From a checkpoint of a small transformer trained on Wikipedia.
Training: a variant of Adam for these matrices, 137M tokens, 8387 steps.
Each number is 128 + 32 x the weight over its row's rms, rounded and kept within 0 to 255. Layers, rows and columns count from 0. Numbers have three digits each. The size before them is the row's rms in percent of the matrix's.

# q: layer 8 attention query, 128x128, rms 0.0941, rows 0-66,96-98, columns 0-63
# k: layer 8 attention key, 64x128, rms 0.0946, rows 0-33, columns 0-63
# v: layer 8 attention value, 64x128, rms 0.0712, rows 0-31, columns 0-63
# o: layer 8 attention output (transposed), 128x128, rms 0.104, rows 0-63, columns 0-63
q0 063:116166108060151133130151115169065116126123149142137151156096121077106116099153153154132126103128143120107108074177140128107143123128178189131127075089121210110108176130142140101138069142110078
q32 080:157151078103123157075192140118129141107131174076164117154094145107124115161156145142126079063127173191101132160147096145166169163117142178121165145100135139106158118099125122167112136147149156
k0 096:141113112089176170124118097152145101172121114164094087141066093103122147120175122114150169089170117104192151160199119119122146116100179160189118090085105110134166144095085107136161114176063118
q1 095:112184139166157077143135171137131124130172177095120143080151159194172126100083149156103110156113071146129165109065144162146088091154133101077123107219104064104130157101111172108118174091153135
q33 138:136142112174086142168090122161135141109156130140181123134183128171153107123138181113107187162153101118186189065085176176147098126109109116091103109201147125122157156107117148088093158083098102
k1 090:158138164127136127169154116110122109091065104123099146128140168083103117129081141116103126099111188073070089152179118161108115164118100119085180129057094146064097157186115146171101147194187167
q2 075:126152111091157160117171117137072152111094097140100116157121108038093144126183139112149151094101161078097083163209079107079182162123140176145115143145116130146125091156164066136139087110119089
q34 111:105120066115137077087190120064145139130134142110068119158087119056052157144149152115132082074097205122123110218108110131117157148101108188183141124147128150165123085136114139149100086124118132
k2 097:136118114140111098142061106127163170135108145150150088190078118098139195107126154140144199154123094178166140126131163095112152120135220140167095174073162135122144157125125127136194095118017115
q3 071:126151131107107069158150156150085096087103176105181161161120145163083124116086139159125128135171120129123117042083129128179118125109187112114148104146119142098087138095092181142111140094127145
q35 118:167100160082109168125121096135090141077120088143149159089134139150140073071112129147135109146117070094098092113143143151126144102128132090062107120135062173117164139166135173159074115165123083
k3 096:092147122148149119115168156180143115165144130081137163137156058120135128156135109135164154093184145099148160129165165104161083189173107140116101133117134086117090119078132136193138172145199199
q4 083:124090100089122161141116118126094160128122093134077109137120101056108158108189118082162131101105163128126112198156099107103181160131108187139151140070136115183137089159150067133148075149101112
q36 116:082130069090144110116148106105156174182127163115058114156080121097099152119121141125156126085154181116142140166108124130112113173112119184157120177139141136140114106134094118173137112150119138
k4 100:138152095148110133111076092076184112136124143164135105180093122096087185134137118155137162126129077168117147158124129090131151086125197129154077151103164100124153110095168115092190109125102107
q5 055:125206131129137151163151109088061072131078147139196127142129112085075151109176120082115121113183130160115114110113118110105190153112164136103127136067074164115149088104097152127114096106138130
q37 104:164104138144112122124147112073110114090105100081161090099138139078118109095077090098117113103141130155046045162167129152151171121123146103091082155093081117138153131138145110102148152206156067
k5 077:137097153091148155097141145168143120177121150086104133142108136084151081147136093151115125076198149072151203128098193119145119147105130126138105076104117078125079144070090134103127159083147173
q6 074:112168114101151142136149146135091113167108156062136125134140130056125108097091125126160148126174152100111099163214115083171119152099073157172125136137153122168161107121146117141138072150086084
q38 125:081144058126138111148144122148171139176128198091080116124130091087152115118133142154152105101188156113112174124138146106157092168110090146135131118169156116145110104092076123141109084108139152
k6 098:116129114140127168093049087102160123118148182135088096183101112094081199114141089125129150149141118091196137116109169076129127122137148154146079201073154093100120109132090132124185077138129136
q7 081:104135156125118106139177142102082119092100164131132166142136143102085059128072127138093175125111101182088103115126084119103102102104177115080127112123069166130121151109090109107138145124128094
q39 108:100140131109174139121166142076091094140104119113174177093156168080112074131097098082146135088093163127030110155130062143090084068133153116070162158107080165131131074128114097118144120161088140
k7 100:099139117112200130140126129175172110161166167078142185115114076155187182164131138156160149088184142041190132117159228117184059142151114129119113145145138089115105166151143130190160103134154143
q8 108:169140198149144105121134146080102075061098140134173163144112151167068117107163101099090164093076092209064122109085132164099171115154143112080172135086139131112123097123148141094164133111135122
q40 126:182146197138122106136127145041108119078089118130121131092135128138129088068125106094115178124091155179080062151090103150098151092122101097117124111061119172173152092165160079075121147153121100
k8 124:122113138107151160157142170230161121155132081094128117078147141180173063136050160140115126128151158126114135094158185142137090138142087103080136093169071122115152171126114163180047117134116143
q9 072:136180162166167130094165146171164141078128099209135074151138169148167137167058135176062121186096107096135179101079152134094135152155134101136157142135170102075089135109152128145095102057192153
q41 099:161138174166091166123170147139160114041114071160186136158139145152089104191130154143077139157066098124144127111116132115147193126182155142112135115109141103115117147136198137109147154122105086
k9 076:161160126206103141201141164157070111108132161122199127106183124162150103116107121157129153152119109166102096090120093106136098093114163114129133073150110148137090186152142128090096185116129156
q10 116:080111098143122075172123164183137163175159129127118085116162110159159113205081170181072143190194120176145173078140171141175101140111143142119091103132128102096089172096139172134105170119127130
q42 117:135112137132121145130096155108097069112123072134191161117143136133157074191149107079072118127092133138098153126183136171166155096155146130055124097143113118107138068073140122169150186147084102
k10 123:119144178134102106168169119113104131137135186122159138070162125082120138087154123077158139159116139099186100104129094125100103088164165158151130081148162152164057088161115109074156160107113124
q11 102:129088104120130124128121102136136137132115161132035134059099096147129150076112115194175076157242096090151093094154178138124090148107094125139093120204065146105174152128080162148075131169141135
q43 110:115119092118110116113138146173130139127140131148096142098102116161125145075105123196140076168223124084176120054150175147131134128085125135149111095180058150085173152135127200118100130120156127
k11 086:117128128091124091080081076129114106120109135138050115141081151138085167065175073104144107091077131099148172141118107153100147148113047153165177132109086127122169114162101149115165123148148093
q12 094:110137100123156130083156102147152139116120126078103090180144120051107163133146155180143183102168097082148096157160079081188158125081124184154071164112126125099170181092118091120190079127114140
q44 129:053124119133178121031145128157114128132068159116080167151123114103106180111127087180172143115136159083145155089113092141177097142086104158165106090190139159075155133113145106141155120147109152
k12 083:204171102106118098158101067134199107146165115111103151059116162130114161123112091149149114150117114150143150169174158142130133160089136141172159162144059108112165145154081150148152167100175070
q13 084:126190179114096137165137159057105077135128098162155153083096186122149117097148143048144091094084134106079130115144095148141152084137143132086163144115151149156133090150090110139091174120180151
q45 092:164166116150129192162121122090070114142155116113117141120077130094135107136168147093128082123036134154123081213102107096138169150132157166079158134139144070134118103159106095142081154129147122
k13 112:119134133144156191152156164163118163070121055207143120147153182134138088140129213134080139135118126163124086128145107111086134150144150105120124106130120131129141160128195113125098167112180127
q14 138:140191169184146113134173152121127083127138099138179149102135139187115105165127100086047131134092104172067167148090097133127116121159151087084157079123137095113098118092123169077120168114164148
q46 138:151162196167141146166150173122099109097106070129150159056162146177143091115120111118086143134105100137092084120091117120121149087190129099093132082128143157145141141182136113122110169160140098
k14 060:136148146155154201166183167160123132073160142153167137132183130154115083160106161125085121121140079159137065111088162120112106099129173074126143126133129119176113120134108083094097191111203158
q15 070:134105114147124148086141105214140203139127148200102139179081071113116153061137145128141116137111086141162131147076133099179127191105158138182116143152121115110198169159169090190108087113106120
q47 081:091095091141120071099104070191157164135145124107108110136103090100147138139106182171143142148195096112137196116095134128164091158122117143188149133163119108100141174106126125180138088113161149
k15 149:138090068113112129096094103090182116145143186124066129183074107079108194130146116105148130105118120167178140163115161107108140156119145144153117192109169116096110142106115153120215099104111120
q16 104:107080090104099103046140074156107140120123145155103124202077100119097165156173124145096128134174110175119169146098127128162161171108125118170111143122143130076142137101157132121130099119100083
q48 074:138103132073083090089166085132108134165126164147082165199112092133150097108146109136146216098139137120120116116068151132193145152098144078140121114148218177146134152132052097166087161100112137
k16 176:136135083121094116112105120117172112135116163071083113113101133107128186111141135131183128143128127125155122151139124108103126131113138195191144156117134131115108141101127153128159098131054119
q17 133:102041068088131136086120098153139168140128144121045089161097096088123166098162178165195138135180159111196108126142144113146106169107122158152089150156129137089162165152152104162132078158084103
q49 137:089080068120127122085148089113154133144139139131052099180078119116113164117143146142158116145170175118199151122137128131125117182082129186172119140127128111067130128096145156158141111120107134
k17 068:170134136114140088094071081068160139129115086030091116085084149099114164092114067097092082123132174098126132141145093129124126137137062169160092168164106137118140137150166183136171120110146091
q18 093:143185112108163122161168146159122100121074135144118099105127103099128115055107116119082137171159134135144076131192083129103055154097131084148068131069140145109099182157161124030117132131124104
q50 098:149145122062128089140155114177115164175153140114100142087088055117130132094103127164055126127239104134160117145119132080143111132125067098151097118090066126113135165145135129115127137112161113
k18 119:080067104080098135113138111093169094158117126132059154171106135081117153167113122096145168153172124147171138145142185114162161111088123130174106133101107098167120116090114123146110083121081136
q19 119:086051104086122099121069124151132148188172161094133121199130068119096115159134145143138149158175163134160156118183167103115108182152125110107070160098115125082136108104133153148116115129087111
q51 102:114111149066166080118092104114132099167119096129123114151101090174117102097098144138159193166189176113165135090221171143117105158081082108127066153082100135082146102128156143123098126134134121
k19 086:146170146123153054099118119117154092161110055076116120055095128129114139074113053120160125130147151071092136138176102167137115152141052166162126086181057143116154113140120173142138118124134158
q20 114:124154128182137106130061101160147160138149151157189092130111140135107200179117143135091126166175080155169183066083116128189151118158131167196079079110102124144123173130141131121125143152138094
q52 109:097148145163168199098103068170136181154129149157140105110112106134194136164118158142131173143138076190141097084086135126187116089141169130103078117138136131148141184169099110106152137140199131
k20 098:117152150107159107134160141121143098074157118168147116097119144100139082172170159198092102150126087121135108126050156129143153125172099187161143127107149088122146094163169082132100189078170107
q21 119:166117114150141140117148113151119140147192104124142144114115129160083174199170133116083115154160087162164153167140120133158136120148133142126050076160058104128156157090120108123080194138177146
q53 096:173140154119157136121144178163078155121154122140075145075099134171095150126126085138097115150161138140135120140141131121098146067095159139071120113139064125142135108124131148120141117061195216
k21 114:111131101127162089100096142131135097116141106112110142138111116103131168171162192092082100103114095175143174125121162139127146124140088152154139156136108091066094128121208138120135120106151052
q22 102:120097169160136198126149147124147076075164143098098161159133126155081124106185130134219094118139115125162068117188122137113132132184127168125087089119113113098119126137129099130137116127087174
q54 104:153194142148173162140110153104090085114154171084141182140115129085092103111144120106146119116076109139123095159175095148135191121116136135085158076198132118173091125146102051067102097108145105
k22 097:061151167131195137164118115162168113112145120211149051184131167192124069067141169136146157112081123137087117129100144120053103149133149121110137127094146139104136078110125128070181104143100142
q23 113:167137112027107108109126101111163126161162098154111142113084121126113133196164161110091109142166135154114189183177142107148147126110109110085088131102113104126152100056090124139095112129124072
q55 100:152154113096077137132179104135074133132139087157055170119133057093161110131142152132129125126182106172152147120119142144175088112132121099080058061156120137146145105129116073106088138141150036
k23 103:156138144143073085096094135100118135099106080140120107095119179128159155135123128167074145129136169100112121134104133105145181107090132142202125155109080105141080113131131148077165113118113118
q24 113:163213104180131027116117086114117133124081143164102095129124151135146151098173124142117154070139112152077098143086142164144159067101177158122182135146161171176141157162080139122201148172143101
q56 095:135118121171115155107177183122113115101098140150088124146126129145189116131216166200080158115103113140087112170088130181139193122157155168153141111162130182145164131126137154136096143145100076
k24 103:084130111123128162118120108098116158125108131144136092112108162099137138153064184153059147187145070162128130113076093117152066101117168075127149133061108145168133166132089095149121118129156068
q25 116:118121124079097113134164157061133104170156120131131169154136111154118123145147132081071138127100121131127129182118135082101114145126145062108159126137101106093148066093120166137152121087102100
q57 093:094113122106129084146179082057141096151109098143097174122128091109134104108152154096108163120145145084193134118098151086183088143107123081106086135165103158089152106130136146215083140155093081
k25 105:179114101144137185126142148158163109128101163113145152123143131081119112156095137109201157061156186125194116161145169134180103161122114140184101153087103116118073135114096062117197105090089175
q26 150:125125122232116186127165126162122167096148123143127085163166114163057164114182172138086114132145074129161088190099074129139157119165127164140090080145080115059144141129168072097115112118108125
q58 112:126077175193160155129154117130108109056115074130113079108144158163064117101149177116111115156147121151142084151134101160085183159161104181130168122138119111080100080141176126121144097133156150
k26 131:124159076110153156124156153115145141137171120114090105158120090120063140123212132097105100127113112202197114125100119114074111166155152114131093117151179116108115120106181170095182170065215119
q27 118:109208142153135202190114122137121162177110218161164115172148128103158104065082153139114121100107080154168080157115165103109131129113140145107115145138129127160067186163142116086089099078099111
q59 107:131174132125163161140143149179116113135150124170155106146181130129150159133110160178097150110135060138168125145163152125084157140134112167179080109107098146193113128115158066053139108113129082
k27 113:109122095143108192125126130071118174140171111152181138172125097158064125148155122180146132120099142139162110123119122086112141191178130153090092132169132122083196076129151140164123095126070138
q28 115:172077130135138194093134091124091121126122124101071155145085118159080147126144078106186091135145113151122156167112131078086150111147085199098088092141151108098121187122134086071121050186101100
q60 106:150093141113122148101099129121105152093122165099087142171087148136045122104109078087161064133111100165153123175146104098106180137123106164097150140113133118166075104116124107091197039149063080
k28 110:118141128103102101142165088101058088107117091142112140138154150113095143115156104073083126108087174158121120164080102124105103052119179154127113124117157135107083163122148183047139161151138090
q29 119:156075160184092192131136104132141100119137097115085101059157134145116052058127088095151119119107147098144092153118138167099153131191086130139102121110156138164147113165099067130123105135101149
q61 100:172162138175127120119079069165154142126122110115102070124128128116102136104129124112135157104131126131174106121087147174043162158137087156174099066155120089166118167165110149083131123164189114
k29 114:068104154118065140117118206088128112142164094205091119180127165150106086145164128109138147126105110178080128127057108132055141149115170072058167122129136104144143096118093101127112100107131155
q30 114:111156136208133186148161133119107084097107136143119135141175155166121104086130129136123131091065126114114067129091087155069132147107118150166208164193120119141123089126109092119142135055110175
q62 103:105171118170158166164140171172069171125115161133165125148138164155096140111136128190156112136126093098126028112130064100062104133128087135144147133193141143137114136167110083127142163109084175
k30 107:134145095143181182128131150101144177184159182184085148200152119185098128116163162155167196094137116124189118190129142118094114186158167090128139113154198110142186077126128099142173110184091146
q31 122:072106126105136084100121162154094069147150191128121144190138123141157116140134101176092144192157107173104156105148149153122058143124108075112124112178136133117058152091129175057091141103148149
q63 108:123081136080095066102114207165139070163150136150104110108111142215127149118109117169097132165151099156111154168174180119115118139114106121182105187184114163151083119101115109090099127121104116
k31 117:144115132159164106110100151198092179127155096084097160103129110145118161149137086090148123118162191086152131150165127118089064199143083202152142160182124109059153117146147198181129122170155138
v0 115:165125148081131148137096109147162111160167158050136067122093148181103129118143118189104125198124105116132189131150138163114067109203171145181166138144161159115068139103112155049142092137100125
o0 094:135146099092142155115132095093144154126123137091174084095076171182103142162143078095166053176077121138134142097076115149093136128087075145123161086064159172198143097177133109166185128151160129
o32 122:159115162146136165120156135076159136102190139111152094129139126142116104105168137103141093162128060092134207152107087143125175097138162101149175120133134160067073131134155117132158083172071139
v1 130:109145113102147178126110106107072131055129185083165079114143109152066150108109082132063164074138158096121140140104156124108156102099153138131145107128124165085146090160135176145137128164161096
o1 124:165137115135152156152096109143172089140086091125083112104127127122107148095146159108100115133129104118102125157129054111146118151063071104187058114128148094115117129113092104151135123093174154
o33 127:147133142112147159102067126112146112150082145102092088097108153106120113153087147038131113111120128095136152181107075123194108135101096036132063108102125099091109113113057188119114157097156168
v2 132:090092126110158112145095145133125100107093136152116142161163157100143116130133104166136157121093167168130116146123138182070179177190163180181155124168128099138122088123186112099156144163115146
o2 112:102203153143153138151085201111142204126125040086099146089141165089168117134110084134091102128119130178133138168152155127131059129137129121136165154138122117195153106148150114195108162121163140
o34 136:072190117076133172159128148104167192126106143124143148114087175074156108092140129142173096113100127157115166123178134110146094187132150139118142113137128086121144102105099123178078178127195114
v3 114:128157180082117130108162151139200122119089103124130098107135091107091131133113107127140117127159170147094133133163140156091079064049126127186127116104145138111186075090133116112120085065118164
o3 105:147133090117145128114114136109176095119175052122116145098098115172107112069095113209121086159130109091100162122158097154122140143075116097153127130113204108184122146140109156151184062163159078
o35 113:120128092119121099131139124111112093155164082121156144110122131154157154096154125182157157143112122115077158122173133114115113071066105155116132144096197144183151168161091120078201101106185122
v4 116:137160126129137158110110073114111073133167131109127070141101110083068120115177118136153137126100127128100138149124133122101139109204163101115112112139106127103126162126080180129131150072109112
o4 099:141103155157113103101153083160164166142106123111146127129144048155117109131158130109151089127150108082070085157120080135144082192100104105105081118182179079108099184153141116105046119113174138
o36 124:156189126121095164123141098114151148124106138154124127100082099139144170118215117139102124133099099045172161126115110070115212149124125106145104097153171092092090149114111124138129131114131122
v5 118:110084101145106127105132075175114102101167124107125130083120183072130153119121113115148189085124144136119146109138166134165169065187186113057155135201107135071109129112142108127107165100125120
o5 107:162089135141103091116121097165128134154115105141138115102170081200107095109142150195061186151137073169106129150139089128140133114152175099110116090148112063128077104090112140123119157112108102
o37 122:163124122149149109098108139149130126137178097124092146134130092142115103117134135176051101145155074134183146144084114068117172051186182114126121126153093061099108092127072131217163116118141135
v6 104:143151207118133105137128085184145088148102120102131134130089042089119104142116159137118142201080135146120098094113155119081116103145155156126087189118132111124153133159177166165189120136122092
o6 116:120133064154167127146119149058150104142087145152181082037137100170118222154112089135130117119053130084106139131130115144112137151060101181141139138135150100150121145150115155120180125145179158
o38 099:156165160114118116123108117140093089131103124162158122114105133129186162092171089134114181094116111074071149090118162143100136156109119096122205151176200180141175114114112145102136098177122177
v7 113:180114099140136122130139167141158091157126104185125124118105144126175149131137114105104126172119140141111080073108152098104091166106189076152100132197175021139171110142116164134084147136118153
o7 105:120146145128141120094143156059095141122162110075157083185093111069076121122143123108140154090113134126147160134124126140093148119224073100104095110178097108127146103115153185115129095121152102
o39 114:118154150115177131130125133070146083119170128090141114096083163061088199088144117134187163162106088124073097074103181108091170135182115099136133086166187120118095148122120095156146125108164143
v8 122:189159147123142075111121111137091117156181093096124141124106114129149132127072128067103182160125150124155159119100096169118171128117093067095098143177142052107143089138133121181206132130126085
o8 107:142152092103092149088134090146169165131085171172110144062125144142154123139136130163051117136152128072122130155120157146123098154061191105118187126081105144137161144110123163108142203142087145
o40 128:150180095087096077107142079112166144160089139123145146113131171105184131150155115121041149081150161175111128107069151164080118164127167114164178143148137109164183150116126203159103164134146154
v9 113:108165161149121164079122135185173127186137124117115168175107137166063147084109119123138208100109115116125145125102091111138077072115156122142149114127077118096123107096042095164155104105158115
o9 101:160089165105140089150067106150125120072152118096101148150100090142156083089030109143163099117145111179108094089126143169149129146111134036130109116116205111159109106133141135156117111152139091
o41 120:139157087132088126131123063116139112117141164133148164169146120152103156104170120090149169084074120178145102117122107126113164157133162096157154108105159078104118118122115148141148117093181118
v10 090:144082097108145184145097077151146087052087139116122087129142133128116100118089154094123138091162125107104089135126070120118129177119170115172092197109091134130083125095160160157100143158161159
o10 097:127133138144110078123103089129161138213146123124202089147147119134129104153128132108111166143158117152109196111100119166147158171157114147082135172082155109127104115095135138105128093134179121
o42 095:147112131145136144108117132165120119116130136111183093124135112116122032102102160125137146148141081122121174131084119121163140127097098069090157169101151126141083119135120056135100137108144154
v11 107:099117148158081125132106116132170140120128129156145095115135112154110167162129110099100230071113077154094122140135182169097079095156115103111151130174175108087114150125118143145063086089105093
o11 099:054126099136148132119169201124119123093160095096124156110145139109094150125135048148133130080099121090144124103126117124070156032127127106087180081166166163126144107113105143124197157133113122
o43 105:120118046138154106145144175123167135128101146149129127194149110132097142107132135039099160082099153157127114196098122179124145117165130132113116115110141122114175131065169191081146118147101077
v12 110:185135118129096107136148147160142150131163162117108140145142114165103161151121106097085187139172108156154139119193154161128172141100140107099080123142095129107117105101067123169124123111136108
o12 101:137157193137134110103129116160108065151100165155096107148149165088156116113172129117149108117133115074125145140144100110071184066125176192126130146154122166096130128123062135120149050160144161
o44 112:129121162135151075112131132137101089164160111093100132150141171091072115142148018077091115157142159091134124197115139100109157062157166177097080166132087118078091091109108181134186105144159135
v13 115:083184117146113151137098144117132133078191185155123100128133115065127114139156096161097128068127118063134095071149115091086108087172136126131108133086112081116132072183085083124159163143171159
o13 094:153171117113140096202137102179132134127155048077131141167108146113186135096103144155129133109099097131106127199150052163128140124129184098133145114139107064155135144160132121104067107036144114
o45 125:111181132100184131157142126132162145093164126143084147117133143122133157139164147162116173109109096094169123121168154153101066132119218108088090159126097040133115172142138136158093105122154130
v14 106:143159133124197126085077118129127161140169181090116120132068126208088092129122100191136160165123170120108088155103095086121104103150142159166162149110073061146085113168145140115178115135158092
o14 114:141132093128160163160116160082108086041101129149129105116076154157135088146125088131163053138130135144101078091073134145118112127072074081164130154157217119139158096111084096180088185148145132
o46 103:140127143150147183161135140062119072094155175155150111119084162125141144195139080109197091148116113110117144129105135164123122187082156094163167142098219154117100103134109090123093166110134155
v15 123:135087170169139108097108105082085164129107134111107164160067095163138100146134135130129061150087125107130141174124116021152078070116128072105083145098080096124180121121092113113113074115113120
o15 116:125153062109161156070142069194117165099147121150154143194056150120140145164132079130136110150134101144100113115122177098205085154064093056112095089083107182102136091106150075129080150107087092
o47 122:134165099159153104130201137156100139113136111145099145157108117180082169124187092138135163143090119175136101175194107080139099124084161104145115107120170155073123164132108075092130150132057129
v16 114:164133137129114150120101137060105182120065123093125172143140133095100105128129081087089097151138196129133100140086175106121164135139100206122167119181124106107137136119126165179119162101089205
o16 101:140098115126120102138106144075208211148177118105113102156109099166125124146136113187125127150165096154164112116057142154171088151128098081184123139111158105106200191101097134180120120137113105
o48 122:111133131143157105151154104111156154128124100096111163111102126078180131147138154160191123155194147153122152104060153138123115133126107110092072141148156130113137174145101121217138134135174153
v17 101:118140166175107122128104135141075200161180110126137134131134129130147195095172124157084185101117171101152137081076129159077081121194137160165181116155191144099181137199162115136156181103147148
o17 100:147099108149152131181164130065106136117093088021104146078102103165128111055111138149110171130102135093120058175147100095141133085102149063175111088147089115129147084131115161117140178147100143
o49 108:156113122128115174096142093096127127105095148081074138114101095164055135110151159128134133151138167125163077127089113114094116165182115099199063112146090106106165156110148165113111123165138128
v18 114:186132164142124130085152129086138176140162165125149042104135101160092102145153131198125145144151104072114135058154101140086086078076104081173060102119159128115137083122175174107103129089171112
o18 083:151180129178122150046176103163132086134162113143121153141092122065135092116171085119169104140148143056142124144109078130114167078088146087130122082154191092152137147116133169165116098162159146
o50 126:184172123148128170142169105083129098135120139136132077123137086137071173138145130149106135173083143080118094179128129113161140117109115124157080127079174118130094173121153170049139089106125126
v19 116:076120121187205138126127070083080128136073096102189208121119087153123129109140138079097060099094106135083110101130112097150146155079113138093099143139098113104088109135101147166138164094141201
o19 102:147139135147125090102169072147140122180126157153140112164123159131111136161093137117175173151159110136137111072071098190186108151090112121182101121117119114122142142101157159048057105140117100
o51 116:125125108178172092153126144148135134138112106106092114190125142148088137121084147169121171136186053176162076079098130176151128154080125137167093130182161132092127171131151093106089111145094161
v20 124:082116089134129119148201144091108080060103102096148119157103177100107149115142118147219107140173153129084133164099118095117096152148111134152121105146069084138135146160130144159129128074115109
o20 107:120125106126141132098173124185110124118122194176055186121095127162125140121140198149132134139180179121082121075136135140125084144117161158146132161186111128130162082125096134155053141074121083
o52 127:150115099128122163174152129170184150137133113179097107127088131162187153143147141173125126129170105134138154106160149096107080165106132140146131123183124121116119094166052085135076087075108125
v21 108:121193113084036083149150134101131095123216161142127159101141189100128165133127125080092174148143158155110122145139165044210103140110165140097114158141190167129179191141102103122133081128151071
o21 099:127109073095111122173137086077128058188126130224112094113097113148101192071144148150085131201121105092152134120148117096150117169095136151131110136104075196089089109151134140134203146084084104
o53 111:154138100078151105071080107102108067197173148131048091129095151143082127084112154110130102135172160113132115127120108166087141118154137154143122143111105180199177125112115163141164076156124092
v22 109:125076109165173143131093129139168139117122145127172112122133112161154139116093139118143145125132146175089124124127156123129098136041159141099130089162165122129106142091036166171162088156116185
o22 107:164116123120150155122159079142148166149135141158126102171112139127089137119106127083162106119098095134146148158109104152119132129197085099154106114101142117166115118106155123113126053115125082
o54 110:122129116150179136090102099154207114144131129139120113142153157124159102123058184076172072090187109109112121136058076168159154102166098073155092104139180139145132116084123113122112108116156129
v23 116:093043085125100158139095173131106140104144145166150133165158131136118137092137073125151120102177202174119174134128191138145148139118128169167157096148176121137156157152084125080143125085123176
o23 106:136122178085078141146092169211170153052179108123128143111139103123158112066141167103143086153184143113146154098167118122134094122106176160163118084122146098108122084089140097165066129108140126
o55 121:166079204108119153117115126177141139069161082133117150106164101140142082135101137123229103109176122098136170143093107093103092105155128113084123095110115124120090120167105122185080076091113153
v24 126:087120134152094114129124105130103132146115151144124188153112080174111102140155132094137132136086156148116096103133110070172107106056160132090157099086118063128125193156143092126119180178122073
o24 120:140116124116140169131126172089160118100161197154121096143135117106062133170100133133177125085117148155184103125106125118121106140114086173182082148117134107092154158096139096140146125115140164
o56 126:120169148136117133125120113108129147126149154185094110173105134066089188152118119121113164062125172100179067145105102124129131187140142120122147124128174125151120125110151115114137171096155138
v25 104:141120089118194109151120132160109084137162120164140191181151142126136159123147105167075170173106095193127159168158124150159124144160172073223076133112098116150128089163115095138102157154134097
o25 105:114102142101086096138116184129119059053104153098100148102156118137153047087138130148127131127143188106141117123147131120092099143091133138130147085149186151095145094123162143081139177165132137
o57 105:131107149118088089126128138122099107114149128096111096154154106157087113104194079114096180140082147153138135114189131112073082224085178178178174165149139131080108127131150119094126085142122116
v26 115:174113116110129132083140138067129180166120097195112105163111216186192145136118148084100133110093089128160118165084141149090151125090088108107121162150205126149180163155071154132131097159129139
o26 094:085152157119129101092126133158076145147142125107115156194109154092159132185138117124136110110144135182140121104128174143126126131201152028091214114093090229099158125106142121120084160115126122
o58 131:116108093083135101096131187077145139123089180112129146138146163173110151135115088113160111125104134240096101075131167184121130094164089123101132077081114161134159197113166147150154190180122107
v27 119:147112140138161141123084157126083097172123152144127116135166146174163107142166114082137033072105092070139177112145133120139113111172103087160147084106135100138100108140149144137105105223150093
o27 118:140086147075076137106157119089209210123147132120131099157175114150122139112111115164149137117128177108194138158093143102132107128157086128108151078052111165081110182116151118148181118078126145
o59 110:111178105106119105151171137073173156145076143164120083168194093150164167116129161109091169069057166155192123134098120136125143111123147110176211138109166127159109133151133121123151172100155112
v28 119:065154117139144105130163113147127125154031150089126130092107151126099139109088116190111115113116115151125123096142085169118141112109194099115135091109105145088055085111129101087183107084151144
o28 115:124187089146203174085122141143104162115120126171120133127121163125108184186129128103141104158052094144134163123166087143101161146121131166173091132130084057187105092166126113116159109109161144
o60 120:148148118155137106124106177176159204093114074151112137160138179105103098109098117112066107123094069135111115116168113145163126131148165128156094116157046055109105103145113116116133103104122179
v29 111:075104152170107100134133139099112118139157118122138151168107069120127120125110160137184170154109087131147118127125105115087109211091134109143075172147127166133068145166079132163173088117151191
o29 092:147139126131157160117181084173086154122105183120133116209088189115137142140121144069153114115116126103140099126115134174128117065185181159084121129152086180096105084111157124080068063117078140
o61 119:131171149112129130095121049204122116123116165146115116169106141174078100112118100124170121139152135103091064095136078188128122147124112086142087087141130159107138115068146139067043055121114152
v30 114:135116122137077135115131106177166144087096105134155068194103154112157105080117100147122162140090140123142135091095139130053163086096164111148097155089181102068193127155101183110126120186148082
o30 094:141176141111114125085098123125141124162158091158069166175108121056173140057150080065076104107168147122134142145116161148131113159116123132098139135111168087143118160096166137153133114101191124
o62 124:148164132125130120114093095119169135130130079121156141127114122112203126075121121100111176113098098203146124126061117126163128173104061047141134117121181100143084205131114105133119112111153135
v31 110:124159133127222154098099163142065098077160124114121195167112084069131100095151120145101102147092109123140103150138136118147154114133122093146112120068133168145148151151109090208179083214128135
o31 092:144077102094110150153132068181146145110119126135147176149165114162214113115115136132082125107113163103099125128121154126159015167150119085142115096109093163084110139111142098087103137078087121
o63 114:094172126091160106116112076157112092112108113115137157123174114135255099127152115094071156118109191132166146049140127157135064159071106067169121133152134121141134113149146125130062150154143137
q64 057:115152157062150122144084095145079106147090156107135168175160103127119152195115150090100170118128101191136149101131145115089175124182140097106145172034114104104081152124111105075143085141143126
q96 077:103147105124133136138096120152140172101112121143111156139135193048184097109124126123124118134090136086078136091083134126125100111090153179089160151171154153113133172130149167092090053176129124
k32 069:120149048104156101121144113101172106125234147162176130138151119085109151130097129133147170159185162174169116158084112146136048149137152084124093144093112139113144191116171128183134129107116092
q65 090:164126190125111098110171201158152126095163119140120117099177137144103151134115092120130075115113076192127087140112135183172197122142146073133164113153138156116154164171153092147109214152195141
q97 071:155138126103130105099112176177188171174115092116129127170162147130176174110145125154147126140121119025129138128173101117120159152172089103116118082071128093134183068086155167149121058116130105
k33 074:157137150101142139116115099096142094135080112142154175099085153164092129105164142164101081099162121141157124172166161150133078128075120178146106113092111168079169167156134062157162168166120124
q66 079:139125098082118091174062097074113152149111153138139135098109141092110157147105122091139173126144168099103098152130136120063139145037099116098122179140130094142100095146108159120125084114065099
q98 091:196150151088095112095124115135138167123131115117103138064133142151125098107070092082154115105081110096108109129120166155105108110135088097146164199202146196103142154150121094135078114154172107